From a checkpoint of a small transformer trained on Wikipedia.
Size: 14 layers, width 64, 2 heads of 32, vocabulary 2823.
Each number is 128 + 24 x the weight over its row's rms, rounded and kept within 0 to 255. Layers, rows and columns count from 0. The size above them is the row's rms in percent of the matrix's.

# layer 6 MLP down, 64x256, rms 0.329, rows 0-53, columns 0-127
size [100  96  96  99  93 104 109  97  89  95  93  93 107  97 101 115 102 100 105 102  97 107 100  92  96 102  96 100 109  91  98 102  88 102  88 103 103 148  94 105 107 101  96  90  90 110 111  98  90  95 107 104  92  86]
[[134 116 209 115 147 119 100 132 130  98 147 144 142 167  99 131 135 124 167  96 149 138 114 128 127 122 149 149 146 119 118 131 130 151 160 117 148  98  96 151 121  97 177 129 136 137 158 103 157 142 145 147 134 162 130 139 120 137 121 144 136 158 124 126 158 108 107 124 128 146 111 107 123 152 100 123 135 102 141 131 177 123 120 137 130 114 141 118 143 107 172 152 130 139 155 131 139 134 102 147 128 160  89 100 143 105 117 161 147 125 104 105  95 122  82 128 152 178 149 155 192 125 141 158 131 129 118  95]
 [148 150 110 142 112 126 140 122 113 113 149 133 104 158 137 121 100 100 134 103 116 130 127 125 154 151 122 113 107 118 117 130 113 107 123 104  65 133 111  83 100 104 103 150 120  89 129 161  89 121 153 108  49  77  73 101  71  92 118 129 125  99  96 102 111 129 128 126 144  66 153 164 134 107 117  76 123  92 117 117 124 131 136 115 113 147  99 141 152 128 156 143 126 128 128 116 130 127 150 118 135 106 144 130  87 132  74 117 134  85 122 175 149 156 151 104 154 133 133 101 164 144 158  97 121  95 118 111]
 [113 149 100 114 147 104 126 110 136 119 122 132  96 160 148 118 151  94 161 123 145 127 134  99 122  85 134  93 110 122 139 134 149  67 132 168 104 148 141 102 133 141  88 149 133 119 129 119 169 123 127 118  84  86  63 150 142 118 112 131 121 119 109  95 124 110  98 126 111  76 105 170 114 147 148 132 129 168 136 126 155 138 133 123 133 151 134 137 144 159 142 140 133 138 125 109 141 112 123  88 131  93 167 155 140 130 111 100 131  95 114 159 106 131  94 156 113 131  74 115 103 126 130 137 110  66 157 133]
 [118 174 137 118 131 120 113 112 126 137  78 108 113  68 114 137 112 116 103 147 125 134 133 128 106 134 122 167 119 149 136 124 117 119  89 102 102 119 125 143  91 147 159 140 150 119 129  85 112 131 103 106 119 110 142 160 128 172  78 138 141 126 115 152 130 183 150 139  86 122 129 143 151 110 146 136 131 114 138 126 133 104 144  85  78 141  88 131 158 161 105 145 126 139 119 117 153 130 175 147 133 112 139 147 154 136  98 139 127 137 152 171  89 155 126 174 126 163 117 135 127 115 108  86  76 191 106  84]
 [129 124 135 142  99 128 121 145 132 151 135 107 146  86 123 123  93 116  89 132  92 127  81 121 108  83 156 145 123 130 126 127 147  79 153 123  92 168 115 189 149 112 182  87 161 113  81 154 129 131 141 114 143 122 131 149 136 123 126 110 131 105 137 110 115 111 141 116 150 123 155  90  86 121 155  69 128 105 125 128 106 107 119 108 139 166 139 128  92 142  97 109 127 129 145 118 111 110  87 164 127 172 152 117 123 127 117  89 126 155  94 155 148 160 140 120  72 106 143 114 157 110 120 121 143 130 127 111]
 [128 130 149 170 100 122 151 113 121 189 120 113 147 125 181 131 121 148 180 133 147 134 132  97 160 139 120 101 149 136 129 117 120 158 157 143  74 125 129 149 128 161 107 130 126 133 145 142 106 133 121 144 130 133 155 142 188 141 123  85 159 102 179 161 107 160 155 129  95 197 131  66 124  69 143 145 118 148 137 126  88 141 178 112 203 109 118 124 103 114 137 117 134 125 150 152 131 126 145 109 123 116 144 123 115 193 154 141 128 100 165 129 127 111 128 106  87 136 143 151 118 123 133 126 121  95 132 144]
 [105  93 148  93 147 132 126 144 135 139  82 175 127 120 129 126  93 108 105 120 107 128 145 114 144 125 121 131 107 137 132 123 172 124 113 173 138 156 145 155 109 131 153 196 162 135 167 145 145 132 124 147  86 123 164 165 171 155 149 116 101  84 142 159 103 147 115 134 115 123 127 110  75 155 106 117 125 151 132 129 124 165 140 123 116 104 131 137 125 135 170 117 118 111 107 158 133 135  70 143 118 117 121 139 129 161 146 100 136 127 158 100 129  97 119 135 133 141 103 160 115  85 153 132 106 124  96 126]
 [ 94  77 124 149 151 120 111 109 134  86 129 145 126 191 130 125  95 100 136 125 113 125 110  85 149 158  76  80 180 137 130 121  80 154 120 133 191 127 130 127 126 155 110 105 131 147  99 134 145 126 123  91 106 118 123  73 137 135 152 154 133  94 151 106  85 132 114 122 110 137 139 151  95 103 112 121 132 121 128 123 117 103 145 137 128 114 145 126 156 149  93 116  79 126 115 125 102 106 144  96 131  90 123 101 118 118 137  94 128 122 120 100 149 129 143 116 161 149 119  80 115 129  94 107 140  63  95 123]
 [163 117 120 101 130 140 161 125 122 156 122 122 116 131 150 121 117 132 152 115 158 130 118 129 156 125  95 148  82 131 133 123 170 142 111  94 109 120 173 134 142 166 121 154  90  96 157 136 113 125 132 136 155 112 140 150 127 110 129  71  98 138 132 141 154 188 132 126 139 135 172 140 141 141 147 185 125 207 126 127 138 124 161 142 123 139  73 118 166 173 104 120 155 129 162 167 126 125 148 124 129 172 117 135 135 143  99 131 116 127 143 105 125 112 153 133 142 145 172 111 144 168 103 108 138 121  68 124]
 [107 146 100 173 113 113 151 136 144 126 157 141 111 147 136 127  95 136 155 128 148 132 130 138 118  70 180 128  88 129 126 125 127 166 138 112 140 141  95 174  90 157  89 167 123 116 130 170 133 139 114 116 104 136 141 137 144 172 117 126  94  81 131  97 175 166 115 131 158 144 152 120 163 133 175 139 137 131 117 130 142 129 167 144 166 124 124 117 123 104 137 140 133 131 138 122 131 113 120 109 135  87 149 110 130  62 153 137 127  84 126 159 156 117 152 149 102  95 126  99 133 169  97 138 193 138  81 126]
 [ 92 133  62 130 104 119 129 102 133 123 110 134 120 167 117 134 145 108 101 123 108 135 121 134 103 141 113 102  94 118 130 129  92  86 151 137 164 151 130 115 132  93 105  82 130 144 109 123 107 137 107 124  86 159 112  96 120 128 135 110 144 124  85  80 106  88 149 126  99 154 141 169 144 120 140 117 139 163 124 134 124 123 119 193 155 136 155 126 160 109 148 128 131 129 108  66 108 123 132 139 120  83 130 132  84 101 112 121 124 127 108  75 120 118 104 107 113 135 152 123 117 144 145 112 149 132 102 134]
 [116 134 127 109 128  95 135 134 108  82 118 111  69  95 116 138 154 120 147 101 132 123 129 113 130 147 118 117 148 119 119 119  94 173 153 110  84 129 126 147 159 135  75 152 111 125 156  84 129 112 162 137 101 114 155 142 131 159 148 133 136 118 140 132 123 110 133 127 129 129 101 126 139 154 128 132 128 106 137 128 116 145 121  91 148 112  84 125 155 119 153 114  68 138 102 119 116 102 164 139 126  63 162 167 159 139 133  89 131 116 114 125 127 161 102 100 144 143 143 127 133 123 117 113 144 140 169 117]
 [135 125 124 141 124  79 144 139 120 118 116  84 113  63  98 134 161 145  73 146 108 145 117 100  84 141 133 138 154 118 118 130 203 112  94 178 179 153 155 131 149 129 101 153  94 147 156  95  97 141 154 149 116 124 162 111 157 100 126 131  92 175 124 130 162 105 129 127 165 110 147 150 115 149 121 197 139  79 141 136 136 155 147 151 108 137 134 128 156 122 104 124 100 126 107 120 136 130 152 119 130 143 141  95 107 105 142 141 131 168 161 134 154 107 135 127 170 146 122 142  99 154  78 134 149 176 121 132]
 [141 101 146 166  87 124 143 155 145 117 143 108 116 135 114 132 178 138 127 120 105 132 154 182  95 168 124  82 156 118 117 128  71 110 172 137 123 113 120 134 118 144 114 126 152 172 136 138 131 121 164 157 162 103 130 132 110 136 135 185 125 130 135 143 109 129  94 135 146 107 114 133 162 121 113 106 128 131 131 133 156 158 144 156 125 160 115 128  89 179 128 140 122 118 111 115 165 143 132 108 130  84 154 139 126 105 135 112 136 119 138 116 167 149 105 133 128 155  92  93  81 187 124  99 144 186 112 167]
 [ 83 112 133 127 170 120 130 183 127 109 173  92 137 100 139 126 163 103 116 163 117 117 134 178 164 110 190 126 162 126 133 131 135 103 119 169 104 110 160 165 107 113 103 143 119 105 100 133 112 138 116 121 107 143 100 149 142 149 113  86 119 126 119  87 112 132 115 127 134 121  92 120  63 120 111  93 136 131 119 119 101 140 101 116 139 138 119 126 172 141 114 142 134 129 128 120 120 132 108 128 125  96 138 117 193 108 117 128 116 142 130 133 131 148 150 164 118 110 164  98 154 115 160 146 178 102  92 164]
 [150 147 121 157 148  82 140  81 136 124 183 136 182 122 113 134 139 117 141 113 118 131 121 147 176 177 122 129 118 128 126 120 161 145 102 144 101 164 156 127 146 175 140 134 157 134 159 144 167 140 170 145 147 123 143 111 119 154 142 147 116 120  86 124 168 110 150 135 105 106 116  57 109 113 162 167 127 133 125 128 123 129 135 107 135 139 103 132 118 162  86 103 108 130 178 119  97 105 126 119 135 184 160 122 155 133 141 149 122 149 117 136 115 127 105 147 110 121 136 139 110 117 119  80  89 125 114 107]
 [125 147  99 119 117 130 114 113 137 121 142 117  99  88  98 135  89  94 116 155 102 118  92 131  81 150 141 137 171 130 122 124 115 104 113 157 126 102 132 143 160 111 114 131 102 139  97 115 152 130 103 138 170 122 187  92 121 116 160 141 132 125 137 129 165 107 120 119 135 109 147  99 147 138  91 111 135  59 143 125 127  91 101 113 110 139 137 114 134 126 130  94 124 131 120 118  96 104 105 114 130 125 130 109 117 117  76 113 136 123 139 112 154 104 109 185 156 122 167 140  76 125 146 120  86 149 181 120]
 [ 99 139 162 146 112  95 152 138 128 141 177 142 116 139 101 119 166 144 129 121 127 136 136 110 140 142 120 148  91 133 141 142 163 133 167 150 138  73 133 136 104  86 117 105 124 107 138 132 106 134 101  81 110 105  59 119 124 118 104 111 118 145 104 113 113 140 137 129  45 102 125 154 169 120 143 123 124 150 125 122 103 124 137 108 135 138 106 119 116 120 128 144 131 135 138 131 124 132 106 105 134 111 145  98 114 125 110  76 124 134 131  88 135 108 122 111 137  70 105  99 138 173 158 109  96  81 122 103]
 [177 139 154 111 109 113 151 113 127 111 156 165 178 168 129 121 130  96 150 134 120 131 128 111 126 149  92 178 129 125 129 145 147 114 144 125 157 170 130 110 122 133 121 131 132 141 146  93  95 128 158 125 136 139  94 120 130 110 115 123 144 113 160 111 124 115 140 128 115 149 109 101 151 145 140 168 130 140 124 121 136  95 135 145 101 133 137 126  83 141 124 106 134 128 108 127 109 113 134 173 125 117 130 130 105 138 136 139 114 118  62 148 131 181 136 154 112 199 111 141 124 168  80 155 148 128 153 172]
 [152 152 107 109 146 154 168 128 133 123 139 149 177 117 130 132 117 131 130 170 135 118 111 135 137 169 112  74 114 129 127 120 115 112 112 161 173 161 143 155 138 128 145 161 130 132 125 143 102 133  86 150 124 150 146 111 150 203 111  89 135 142 122 132 146 121 156 134  90 117 115 144 139 101 142 117 127 129 127 132  99 102 115 125 109 114 108 125 137 132 114 145 110 133 171 121 147 139 109 115 120 163  94 143 107 101 153 108 129 128 112 109 113 149 159 119 142 106  97 126 159 144 147 133 151 116 121 123]
 [135 177 160 141 155 146 116 135 120 125  99 134  97 149 141 119 152 160 126 177 125 127 126 185 136 132 147 115 165 122 123 131 101 151 151 128 142 156 104 126 105 164 123 145 136 140 123 145  99 140 127 171 133  95  93 147 132 106 130 172 154 135  75 138 122 117 141 130 165 119  94 108 144 168 147 140 139 153 124 124 120 139 156 156 203 119 154 122 101 104 106 146 130 129 136 127 161 145 104 121 129 151 132 153 173  62 165  94 136 121 123 178 109 141 114  99 106  83 130  95 159 143 115 156 119  88 131 109]
 [101 110 119 135  86 151  91 122 116 147  89 221 107 140 100 118 131 163 116 125 117 122 108 115 154 122  87 142 150 127 149 125 118 130 138 108 128 111 133 112 111 127  89 142 132 140 127  89 164 117  79 139 124 103 142 127  94 105 135 154 103 178 107  94  84 112 127 135 152 147 131 139 132 132 180 147 124 126 109 128 108 102 125 109 116  84 122 110 110  62 118 109 102 109 103 156 112 113 120 142 118 150 154 139  90 158 124 116 126 148 129 112 129 154 105  85  61  75 143 182 131 119  99 116 133 122 177 103]
 [120  90 115 174 133 112 110 137 129  65 112 142 102  94 133 114 114 112 127 111 123 127 122 126 128 112 100 127 110 127 138 124 114 156 139 149 116  99 154 139 138 112 152 186 106 120 156 123 161 127 121 125 169 147 117 136 102 123 148 145 129 161 138 103 114 163 117 127 144 114 110 186 114  77 126 111 134 138 128 128 179 135 135 122 122 166 120 122 103 110  98 102 111 123 120 127 109 107 111 145 126 130 160 117 148  99 114 119 139 120 159 116 103  78 126 149 100 132 103 124 195 100 102 164 138 126 133  94]
 [136 185 176 120 144 120 155 118 105 140 159  96 110 133 149 145 152 102 166 132 125 131 151 129  90 143 143 109 171 138 135 152 129  80 128 109 155 146 127  92 131 138 133 151 119  83  92 144 138 128 171 118 105 151 128 136 139 157 141  90 122 162 145 135  58 101 104 131 110  80 142 123  81 117 108 129 129 124 128 132 144 135 109 134 139 109 129 123 115 111 143 140 137 128 136 169 121 138 153 149 136 152 124 135 152  91 110 139 119 124  99 109 123 118 155 128 135 163 130 130 130 150  98 104 114 110 124 178]
 [131 197 157 109 163 153 104 146 126 150  78 150 157 136 147 137 143 158 134 147  77 118 126 106 101  92 150 146 144 143 124 121 144 151 118 122 170 105 123 157 118  91 120  84 158 105 173 150 129 127 150 159 119  73 141 145 120 106 151 105 107 148 155 124 115  92 135 130 146 153 136 117 133 136 132 108 126 143 134 142  85 138 123 170 135 144 118 126 137 109 141 124 147 134 125 138 121 145 125 124 134 104 170 108 109 158 206 141 125 105 106 179 176 131 165 117 158 133 145 117  87 153 124 112  87 141 140 142]
 [ 69 176 135 130 132 123 150 141 152 125  99 127 123 127 135 110 113 150 121 182 127 131 133 153  76  68 128 124 131 115 119 116 119  92 107 141 149 137 120 146 119  97  67 131 128 140 101 106 154 132 130 114 174 138 127 125 110 128 124 119  93 133 175 158 162 154 124 129 153 113 134  42 138  81 156 141 115 115 131 129 163 129  96 184 130  93  98 123 149 123 129 129 120 130  93 113 120 113 101 108 127 136 131 142 151 132 148 126 136 120 115 140  98 106 153 123 158 150 130 161 133 144 149 128 118 104 112 132]
 [109  90 115 136 140  94 127 111 122 143  83 125 145 116 181 129 124 127  53 130 125 126 155 134 111 107 144 130 203 120 123 127 104 134 125 118 159 136 142  97 146 123 105 110 155 120 141 103 159 127 144 131 114 137 178 109 105 104 142 169 144 139 108 130 239 105 119 140 191 128 110 145 144 112 108 147 126 108 122 132 123 160 111  96 133 101 108 129 114  89  94 131 126 125 103 120 136 125 111 119 130 150 123 118 118 108 122 145 130  89  89  86 142 155 119 127 136  91  86 174 169 110 100 160 156 128 106 113]
 [163 124  78 134 120 172  85 120 120 128 113 167 137 102 167 127 133 126 138 157 135 130 136 107 112 106 171 121  70 122 122 123 102 157  94 151 111  99 169 128 109 121 116 132  66 145 126 122 125 132  94 150 106 117 148 113 164 141 154 165 116 102 113 118 138 103 125 131 100 121 110 115 156 115 120  98 112 135 124 122 135 106 145 158 116  98 113 126 128 154 147 131 139 119 125 121 107 132 128 166 125 171  93 108 126 111  88 105 141 134  81 150 157 113 152 144 143  92 148  86 119 178 124 124 130 155  99 170]
 [113  87 144 122 168 145 118 164 142 145  96  95 180 117 136 130 141 148  45 124 135 137 152 127 127 158  87 121 105 125 116 122 176 116 158 114 163 167 126 127 113 125 157 114 180 129  95 125 124 131 152 147 156 123 138 128 135 147 118  86  97 125 146 130 110 153 152 123 169 150 134 107  99 111 109  79 133 140 113 125 181 128 148 153 136 111 139 135 106 148 145 138 127 134 121 133 149 145 143  89 116 120 100 133 105 120 180 112 143 141 154  84 110 152 122  84 172  81 129 152 158 114 139  97 103 121  78 116]
 [125 105 155 156 109 107 124 103 121  83 151 113 100 164 110 120  82 128 141  90 132 134 112 103 113 143 120  72 151 138 129 121 182 139 110 145 174 124 101  91 136 108 161 147 174 128 149 139 103 111  87  98 115 127 130 120 101 123 141 192 126 124 126 104 116 166 111 130 108 112 110 135 126 101 106 114 134  90 144 136 152 115 150  95 156 100 100 125  98  97 129 121 139 123 141  63 111 107 173 115 102 112  90 120 136 120 124 104 124  92 144  98 156 152  88 118 144 148 106 149 143 114 134 151 100 124  79  85]
 [108 166 108 159 124 150 120 148 131 120  95 151 125 132 110 127 116 144 124 121 150 120 146 120 108  93 159  79 130 129 130 125 125 152 148 105 146 108 134 144 140  91 116  88 105 120 142 144 128 104 138 138 134 131  98 133 162 103 121 121 138 115 149 107 115 130 110 121 141 122 149 129 140 126 103 114 123 147 131 131  98 109  84 173 128 178 147 126  98 122  94 135  97 141  74 134 146 142 183 182 136 141 123  94 109 198 129 148 128 116 154 157 108 144  86 164  86  86 114 131  79 112 116 130 148 161 181 131]
 [162  84 100 124 131 132 106 132 122 145 133 104 139 149 171 131 175 136 116 156 155 142 174 142 142 119 139 104 104 137 135 130 138 109 111 122  78 155 106 126 128 125 161 108 107 193 111 174 135 131 136 120 133 142 135 176 135  82 104 163 158 111 116 142 182 146 124 130 163 121 123 153 167  94 159 152 124 140 116 126 138 156 113 134 138 185 120 132  94 129 193 163 109 131  78 143 175 165 108  86 126  96  92 108 112 119  99 167 134  97 146 140 113 161 139 139 143 143 145 149 123 149 146 171 122 124 108 147]
 [112 116 137 113 163 139 140 162 121 135 168 160 101 141 138 119 138 131 136 147 170 120 123 140 155 103 146 121  71 133 120 144 133 104 108 153 180 134  78  79 144 127 160 159 142 135  91 125 109 119 136 130 132 135  86 119 133 133 136 146 135 167 123 133 114 184 148 126  93 130 100 115 124 124 152  98 133 170 128 131 185 149 157 132 156 183  89 139 151 129 161 130 137 125 155 129 146 130 126 101 138 150  83  96  68 182 138 109 125 142 133 137  86 111 154 114 143 125 150 148 143  66 116 110  91 126 132 121]
 [115 139 137 139 112 129 136 122 136 110 161 136 153  62 112 127 156 105 100 131 111 119 115 174 146 129 109 167 143 134 126 123 149 129 137 113 149 111 101 151 120 125 201 115 130 122  94  96  89 136 143 130 117 133 131 125 107 160 156 119 101 152 159 127 153 123 128 124 126 145 156  97 156 214 101 135 128 155 119 130  98 145 124 110 119 127 115 143 111 124 171 130 103 131  95  85 130 148 110 120 135 152 156 147 117 129 124 124 119 104 105 125 129 140  68 147 134 112 131 133 130 101 152 103 153 111 135 137]
 [106 128 153 113  85  92 138 132 106 153 161 143 141  96  94 126 119 149 160 138 120 127 151 149 105  87 145 175 125 133 133 134 161 158 171 131 160 142 126 116 111 156 134 128 152 117 101  98 125 116  87 106 110 100 145 151  95 115 118 165 180 150 127 143  70 105 152 125 131 154 116 172 134 137 119 140 124 101 134 130 184 147 126 101 152 152 130 125 181 106 114 123 144 133 106 113 143 135  83 128 112 134  98  63 133 172  89 114 131 102 128 121 136  96 102 128 132 140  89 137  88 122 148 193 120 115  86 133]
 [160 123 125 104 122 143 158 133 125 177 168 150 143  76 154 131 117 174 125 108 130 128 127 136  98  98 100 124 143 123 135 134  90 163 143 123 122 141 150  97  90 126 132 116 141 129  93 142 153 134 149 108 131 138 167  96 117 130 150 141 155 136 104 148 112  90 151 129  71 114 145 130 109 140  96  85 128 129 145 119 121 132  93 113 114 162 158 129  80 124 134 141  99 142 142 119 157 145 161 126 142 114 117 128 173 149 111 118 117 182 118 148 158 127 115 140 126 155  85 136 124 155 151  85 116 117 124 107]
 [123 124 117 144 150 143 111 123 126 141 120  87 111 105  98 121 120 135  87 109 165 129 101 124  90  68 132 141 110 129 123 130 186 114 102 103  92 200  94 167 139 117 135  99 126 139  70 169 105 117 139 135 134 105 152 105  80 149 133  84 145 131 120 147 161 160 138 122 133 107 134 145 168  95 125 135 121 135 126 123 158 117 139 101 175 107 144 123  93 108 108 107 154 123 140  78 105 119 157 115 128 138 120 105 138 166 142 145 121 126 110 149 150 109 149 129 104 132 173 112 124 121 120 151 132 132 131 141]
 [133 130  94 133 135 167 166 105 138 158 124 148 123 126 152 128 158 140 165 111 153 128 122 148 107 103  77  97 122 130 121 124 104 130  66 113 151 113 160 131 190 124 142 128  88 127 146 131 110 126  99  89 175 146 182 118 107 138 121 135 123 104 142 200  91 131 168 131  98 117 153 106 125  72 158 123 129 127 126 128 118 128 139  81 145  94 135 124 118 152 130 116 141 116 155 170 120 121 118 115 133 169 171 176  70 162 136 139 122 116 114 123 133  80 122 152 106 129  95 160 111 159 174 122  85  86 146 117]
 [147 183 165 131 116 127 110 129 129 119 116 122 127 133 146 144 185 118 115 106 104 112 106 108 115 146 128 129 110 128 130 140  81  91 124 126 113  99 125 107 133 153 128  78 127 180 130 112 128 122  85 157 109 178  89 136 133 103 115 138 132 143 126 121 175 124 144 125 176 102 138 135 144 131 140 133 114 113 118 126 145 121 138 187 125  93 192 139  80 107 112 110 137 116 105 102 134 108 149 187 114 134 126 137 135 119 133 164 131 139 117 103 126 152  91 105 140 104 179 123 167 113 117 156  95 143 113 117]
 [125 171 130 102 158 112 165 110 134  90  94 108 142 150 138 127 122 131 160 100 141 128 122  96 123 115 152 133 107 123 130 123 169 139 116 123  96  95 149  97 166 150 118 141 141 125 156 113 162 133 143 115 115 110 108 124 111 135 162 124 105 159 126 145 145 148 172 129 100 141 155 164 169 204 114 125 138 133 136 130  85  99 146 130  82 144  97 137 116 157 124 102 129 128 120 116  98  97 150  88 127 177 111 154 131 148 168 152 123 145 143 156 129 129 110  97 168  87 104 161 120 140 149 103 132 105 130 140]
 [125 117 140 131 120 103 133 138 138 142 178 154 144 131 117 134 113 141 111  33 114 130 151 157 110 192 163 153  59 111 126 134 117 134 134 121 106 165 100 107 100 139 132 124 127 125 118 179 183 143 123 147 133 173 160 155 127 131 108 168 149 128  94 123 120 153 159 128 144 187 117 165 128 121 168 122 112 139 122 132 155  98 132 109 107 128 141 128  51 158 138 129 164 132 109 145 151 154 115 151 122 124 119 144 157 156 133 120 110 138 118 128 142 114  88 142 123 121 112 123 118 145 108 152 151 138  71 138]
 [151  90 102 136  88 138  95 166 151 157 127 118 121 143 143 124 163 145 131 155 118 129 136 115 135 100 103 156 118 122 122 130  78 112 128 122 118  86  71  94 139 135 132 149 120  90  97 119 102 112 152  95 163 160 106 135 144 150 112 116 166 161 121 122 152 154 150 124 147 147 125 120 119 124 103  74 136 142 118 134 106 159 134 155  89 106 167 148 121 120 153 118 132 141 188 131 100 105 103 141 109 119 155 138 159 138 132 129 126 114 154 126 104  75 175 105  94 158 106 119 124 101 126 101 147 148 135 100]
 [154 140 112  81  84 117 144 112 128  90 134 132 149  95 110 127 159  92 130 152 103 121 116 120 144 154 163 147 103 125 125 124 104  86 140 112 126 116 112  79 141 122  99 125 151 174  73 120  77 123 160 143 169 123 144 140  92 128 116 165 115 132 132 154 124 123 102 123  65 104 116 150 111 141 131 145 128  75 121 125 119  95 113 126  88 102 152 133 142 117 122 108 123 134 127 143 106 114 156  98 133 126  81 151 146  89 123 148 135 137 107 139 105 109 130 108 177 154  99  66  83 127 110 125 201  96 189 122]
 [129 125 141  88 125 109  91  98 125 127 121 109  73  92  76 137 116 127 116 108 131 127 113 126 120 144  71  94 133 145 138 132 111 104 107  69 145 119 140 141 152 162 136 124 119  93 149 146 118 115 127  85 134 111 132 140 165 100 125 121 110  76 134 132 123 134  95 115 173 120 126 124 124 112 131 132 138 174 117 127 142 139 135 145  83 100 143 132  67 120 113 106  94 118 138  77  84  96 143 127 132 172  91 116 120 124 167 115 125 123 159  99 117 154 127 115 133 121 123  99  96 165 149 141 174 146 133 143]
 [111  86  87  92 101 132 113 164 136  87 110 144  98 152 136 142 166  84 120 114 142 126 120 178 148 121  94 144  97 123 122 136  79  81 138  89  93  76 133  92 133 168  89  96  81  72 122 117 141 117 103 129 124 143  81 142 161 103 119 137 135 118 147 115 115 150  69 126 110 155 106 131 133 112 177 127 135 101 138 133 127 111 130 137 116 113 108 125 125  98 155 121 133 117 116 112 128 117 124 154 117 126 128 127 111 156 106 142 119 119  79 123 147 116 123 145  98 149 163  62  97 153 107  84 115 129 140 138]
 [114 140 167 149  82 144 122 136 119 110 141 108 119 154 113 125 130  98 102 108 110 128 133 103 152 123 129 138 119 115 127 130  98 145 109 132 128 124 102 103 133  84 119 158 124 112 156 123 114 124 143 128 131 153 130  95  92 156 136 194 165 119 107  73 123 175 115 130 104 176 129 106 113 153  99 128 119 105 138 129 163 111 157 116 119 137 109 130 167 143 124 117 107 130 107  96  97 112 162 131 129  85  74  96 193 122 131 135 127 152 118 142 130 145 122 142 131 157 104 118 165  46 114 112 138 118 162 103]
 [153 128 139 117 115  94 126  99 122 144 178 104 123 136 128 136 122 115 146 116 101 130  98 142 145 154 135 108 125 124 136 120 133 125 191 183 146 117 123  86 107  90 168 139 114 119 178  84 192 118 132 114 120 154  99 108 165 121 120 109  97 144 174 136 121  92 120 132 125 146 143 109 158 142 129 112 123  96 122 124  80 120  74 167  88 111 111 133 135 121 132 128 139 127 114 121 125 130 181 145 119 116 115 109 156 125 114 141 134 101 142 134 161 144 180  70 117  83 160 139 167  96 125 101  68 154 157  80]
 [141 168  67 159  76 112 164 148 122 114 137  86 119 171 106 131 119 139 156  99 137 128 101  93 102 136 105  96 120 126 138 133 175 150 143 122 131 131 106 106 141 157 121 110 137 137 123 159 132 136  86  96 121 154 120 101 141 129 129  70 133 154 142 185  78 125 141 129 144  79  98 124 165 112 104 148 115 160 131 128  88 115 119 134 114 111 113 125 129 158 104 106 129 128 181 125 116 105 102  88 120 120 132 136  93 112 154  83 129 101 144 117  73 104 113  90 130 128 182 141 146  94 140 131 118 148 104 121]
 [104  83 165 113 117 117 130 124 115 133  84 127  98 148 126 125 136 129  97 111 140 125 141 102  90  91 103 141  80 143 116 136 127 121 132 157 167 154 146 127 108 131 146 153  86  84  78 125 166 129 150 152 129 178 127 124 105 113  96 107 163 139 112 104 121 117 103 130 142  91  83 113 104 137  74 101 123 146 123 125  95 130  84 116 177 133  58 118 148 101 145 140 123 134  85 129 151 134 153 107 133 105 133 149 130 159 125  93 129 162 103 113 129 116 150 136 134 130 133  86 133  93 139  93 102  69 118 149]
 [138  89 156 175 145 148 124 142 117 110 100  82 128 149 122 131 154 110 142 141 116 126 136 129 128 140 145 147 121 129 122 127 154 167 107 124 126 143 146 138 151 109 163  63  83 138 139 163 141 128 165 133 138 132 121 124 185 146 151 159 121 107 110 167 112  97 118 133 114 143 116 140 125  97 148 122 127 138 126 126 165 126  80 160 142 148  99 130 150 126 143 131 142 114 125 173 134 121 140 143 141 164 148 145 111 120  84 126 126 127 129 120 151 128 140 130 123 155  95 114 139 151 146 148 132 165 162 167]
 [113 119 128 111 118 152 144 127 109 109 144 120 124 112  93 130 123 123 115 112 133 129 140 106 163 145 160 108 125 129 124 132 104 137 154 175 189 134 135  99 106 155 116 172 128  78  81 109 114 131 129 104 143 159 105 149  85 155 115 109 117 134 147 188 147  86 104 137 127 155 143 182 141 134  92  89 117 121 112 128 159 136  92 118 128 101 140 125 192 131 154 131 147 132 121 134 148 132 114 113 132 136  90 167 135 119 102 144 123 105  95 104 143 118 131 105 148 107 159 141  77 166 164 175 142 156 148 101]
 [130 141  95  89  99 153 116 102 126 130  82 119 106 106 164 123 139 158  87 160  87 128 146 120 146  92 179 159 150 124 139 122 106 102 104 113 109  60  63 150 100 109  91 133 163 156 130 146 110 115 115 119 146 104 103 130 127 160 103 128 129 101 144 123 107 118  82 124 112 154  98  98 113 129 133 145 123 109 128 124 118 144  90 125 153 133 102 128 137  64 109 125  99 126 134 115 152 149 141 157 130  95 125 136 106 112 104 168 134  92 128  70 132 150 162 130  96 144  72 133 122 126 105 101 136 129 167 103]
 [138 143 174 158 101 135 106 156 126 121 148 184 125 156 160 129 153 123 137 124 120 124 103 125 166 109 122 144 143 130 111 130 160 110 154 108 110 150 142 125  96 148 107 102  94 134 156  97 129 129 128 117 120  88 118 145 158 147 135 172 140 147 122 132 152 138 148 126 132 137 154 183 103 178 122 152 139 127 110 121 137 101 118 164 112 130 170 134 145 170 123 128 114 129 184 167 134 148 143 104 119 109 132 110 101 139 152 151 133 172 167 115 122 117  93 134 134 132 124 121 154 114 129 115 190 153 146 127]
 [192 143 125 150 195 152 122 129 123 148 127 108 126 138  95 129 123 146 149 123 178 144 159 162 150 132 138  87 145 127 119 134 130 167 110 175 126 107 130 161 138 146 130 103 145 143 150 146 100 145 200 117 123 115 156 154 137 128 140 108 128 127 146 151 116 145 143 129 106 139 142 101 143 158 120 112 145 129 139 133 143 153 172  87  95 141 159 131 138 145 153 154 154 127 129 117 164 161 116 132 140 112 152 115 154 145 185 134 124 162 167 115 128 124 151  95 101 143 119 148 127  96 119 124 105 108 125 167]]